config.yaml
n_layer: 13
d_model: 128
n_head: 4
n_kv_head: 4
head_dim: 32
d_mlp: 512
vocab_size: 8192
activation: "tanh_gelu"
norm: "layernorm"
norm_place: "pre"
norm_eps: 1e-05
positions: "learned"
qk_norm: false
attn_scale: 0.177
bias: "all"
tie_embeddings: true
parallel_block: false
init: "uniform"
init_std_qkv: 0.0531
init_std_o: 0.0
init_std_up: 0.0531
init_std_down: 0.0
optimizer: "soap_variant"
lr: 0.0057
beta1: 0.95
beta2: 0.98
weight_decay: 0.084
lr_head: 0.0109
grad_clip: 2.0
warmup_steps: 200
schedule: "cos"
final_lr_fraction: 0.03
batch_tokens: 32768
seq_len: 512
doc_mask: false
train_tokens: 114400000
steps: 3492
dataset: "wikipedia_en"
Each number is 128 + 24 x the weight over the matrix's rms, rounded and kept within 0 to 255. Layers, rows and columns count from 0.

# layer 3 attention value, 128x128, rms 0.165, rows 100-127, columns 64-127
[[ 94 134  82 125 101 116 101 150 103  90 103 153 130 135  80 180 120 144 105 132 157 117 109 171 158 165 115 172 143 156 124 186 129 133 112 157 166  99 113 163 102  94 144  76  95  73 155 133  99 156 101 118 136  81  99 155 198 113 100 128 135  98 154 162]
 [127 105 122 131 136 119 136 126 138 118  94 140 134 122 114 101 123 138 126 132 151 128 151 118 163 153 120 128 120 123 130 154 126 154 157 121 131 119 132 130 140 109 146  85 106 107 133 128 159 174 159 123 113 131 108 153 126 116 114 128 125 126 150 124]
 [132 128 133 163 111 133 112  92 139 154 142 112 127 117 106 113 155 172 103 136 169 153 129 138  99 112 138 111 100 125 144 152 166  94 123 158 124 152 131 135 125 122 147 147 128 138 143 128 128 107 128 100 116 122 117 101 149 122 164 149 151  90 118 115]
 [136 102 151 128  86 142 106 142 110 173 129 122 138  92 139 136 144  95 144 128 159  78 133 144 165 119 111 131 147 102 142 116 154 139 140  87 142 146 138 125 149 119 126 137 103 121 109 108 125 138 146 125 120 126 136 125  91 149 111  89 150 167 162 133]
 [137 107 112 139 133 129 116 147 103 119 126 126 146 130 184 132 126 111  79 124 177 184 151 137 145 142 141 126 130  68 166 142  69 110  87 104 103 130 128 129 139 120 103 125 119 147  92  96 125 159 139 130 122 119  83 142 112 158 126 156 109 109 177 149]
 [134 150 137 151 106 111 103 150 115  87 119 134 129  87  93 101 141 138 142 122 134 105 118 142 133 151 148  83  96 154 153 124 137 109 123 136 149 165 127 128 131 106 158 124 152 120 159 103 116 141 115 153 133 143 154 140 119 143 130 118  99 126 102 135]
 [102 137 158 124 149 115 129  99 126 125  95 186 140 146 121 135 124 145 117 145 117 129 138 115 166 131 149 132 125  94 139 138 170 136 124 126 101 124 115 150 121 129 143 154 120 128 125 108 133 146 124 131  99  98 132 112  94 124 126 154 135 102 129 140]
 [148 121 147 129 130 130 149  81  90 127 152 105 137 111 126 119 170 113 150 112 171 146 164 119 119 140 152 138 146  93 126 167 127 117 132 104 133 127 162 107 124 141 119 151 110 117  81 108  92 142 107 147 122 141 104 137 103 112  99 127 103 155 117 141]
 [129 101 120 168 186  93 112 158 125 120  92 131 194 103 131 133 112 120 147 143 140 136 136 164 127 146 101 125 134 123 149 163 154 137 130 128 128 123 135 132 119 145 148 110  93 152 137 121 127 136 115 123  80  95 154 137 139 133 121 104 152 155 121 117]
 [107 158 140 145 129 125  83 110 118 145 104 121  87 134 116 122 106 125  97 116 143 140 181 148 131 159 105 138  98 124 124 147 123 135 138 166  93 149 128 154 131 119 127  97 101 102 159 129 107 151 184 109 156 105 129 128 140 152 191 127 156 139 133 104]
 [162 162 134 163 101 139 121 142 135 107  98 128 137 126 121 155  89 135 130 130 125 162 156 154 139 129 163 136 126 140 120 184 179 124 113 167 137 163 111 102  87  85 125 124 121 123 161 153 126 121 107  95 128 129  94 155 124 119 172 135 161  99 163 115]
 [108 154 171 182  89 148 121 177 109 138 128 111 143 138 104 129 116 174 137 128 111  73 114 130 151 137 119 134 121 131 120 123 162 103 117 139 142 102 106 137 108 113 120 115 132  94 143 125 114 114  92 145 149 141 131 121 140 135 155  83 132 123 124 148]
 [172 144 126 162 117 122 136 132 146 131 122 126 150 122 112 123 163 114 136 104 115 125 110 138 118  94 167 128  98 117 142 139 152 140 154 126 130 165 125 155 138 115 120 152 113 139 112 128 135 137 122 130 123 115 150 139 116 153 130 112 106 146  98 127]
 [127 116  74 126  99 181 127 118 130 112 173 104 138 136 128 124  97 136 128 123 157 104 121 168 116 100 156 139 144 122 124 151  85 140 141 135 145 109 108 142 143  99 138 119 149 113  88 136 161  94 105 159 128 100 129 133 128 121 108 108  89 141  98 138]
 [132 120 134 126 102 163 110 103 106 122 103 125 135 140 126 105 151 124  93 120 126 120 142 135  99 122 168 118 114 118  62 162 105 120 110 161 133 127 128 163 127  92 146 149 107 143 146 115 111 129 171 133 156 107 131 141 111 106 120 138 143  96 125 134]
 [117 127 127 152 136  85 126 148 148 107 134 142 105 102 119 157 111 149 109 141  82 124 156 146 135  99 147 116 125 128 142 153 156 118 130 104 131 156 130 127 103 143 148 115 118 113 139 148 142 127 139 146 164 111 122 142 114 134 114 149 150 135 125 116]
 [114 159 131 143 138 135 136 116 119 120 155 125 102 148 127 126 139 159 114 134 108 102  90 137 125 139 119 119 136 137 120 103 133 123 105 145 158 124 133 127 136 137 133 149 135 140 127  94 169  94 106 127 124 137 148 106 100 124  96 118 113 133 125 138]
 [112 116 138 109 128 158 151 125  94 147 147 118 107 131 144 123 108 114  99 120  84 140 109 121  94 101 134 129 112 150 112 109 134 119 159 136 155 114 170 134 148 135  93 170 138 161 114 144 123 100 121 135 135 129 144 130 139 126 148 125 111 120 136 117]
 [130 128 179 126 128 133 121 112 150 112  97 121 134 133 130 111 143 125 100 123 109 163 130  85 130 122 122 110 106 138 109  90 138 147 133 115  93 126  92 112 118 134 145 113 155 149 155 133  84 150 139 148 124 134 151 135 169 145 159 114 160 116 154 102]
 [ 96 105 143 148 124 125 121 145 124 122 144 129  97 108 132 128 119 145 150 108 104 163 122  89 115 103  99 120 148 120 132 109 100 100 145 134 160 113 176 116 148 134 120 128 129 131 149 121 105  97 141 119 137 129 144 114 164 122 110 122 121 121  85 117]
 [127 142 137 123 106 122 125 123 121  87 152 145 125 158 145 122 107 155 118 108  84 134 141 124 117 129 101 180 138 140 115 159 138 127 153 141 152 142 147 115 129 158 114 137 116 134 169 127 111 138 100 103 139 113 113 114 130 163 164 125 120 129 150 130]
 [103 134 138 129 148 106 109 144 122 103 142 130 115 144  66 123 112 149 125 132 136 112 146  84 149 145 114 149 111 113 153 138 139 106 139 142 157 146 120 123 131 137 121 127  96 101 146 146 107 170 114 139 123 130  93 128 155 146 124 130 165  85 168 152]
 [124  87 120 113 156 124 132 134 124 110 135 145 142 147 169  93 107 121 124 124 156 144 112 121 149 114 129 109 147 148 114 125 144 127  76 146 126 146 147 141 103 156 143 123 171 147 144 116 129 166 108  94 110  73 116 132 148 127 122  85 118 121 145 116]
 [136 112 137 170 133 100 125 132 158 116 100 131 147 123 118  88 110 124 133 120 154 100 132 129 153  97 147 129 141  96 156 130 128 149 110 115  83 170 141 139 123 122 164  98 110 133 124 101 201 122 126 156 128 157 144 153  89 138 127 125 128 149 106 122]
 [162 161 135 160  97 145 154 122 144 155 140 120 113 133 106 187 127 133 119 164  98  75 132  98 105 119 162 183 152 142 138 114 126 134 114 108 141 121 107 118 112 147  96 121 166 119 141 155 125 149 133 119 124 159 151 125 141 168 155 124 163 150 154 140]
 [ 95 140 129 128 155 120 109 147 113 164 109 119  98 115 120 146 150 135 162 111 131 149 128 132 126 127 105 105 137 136 116 102 166 123 116 109 125 126 130 126 118 118 120  99 132 130 115 134 124 192 108  75 122 133 117 126 170 148 161 137 121 152 122 120]
 [121 157 134  97 142 155 113 149 135 112 126 109 153 116  89 182 134 143 131 125 121 139 123 169 150 142 123 138 101 119 155 145 111 114 101 125 151 134  90 137 108 102 153 107 110 116 112 102  94 168 106 130 120 106 116 126 154 134 141 142 162 135 140 115]
 [161 103 127 134 143 141 110 107 146 126 134 125 123 133 171 153 148 108 144 131 105 134  98 130 120 122 162 155 144 113 128 161 148 137 149 129 134 167  84 114 133 138 147 164  91 110 140 111 108 143 154 119 123  75 150 158 141 127 129 105  97  60 138 128]]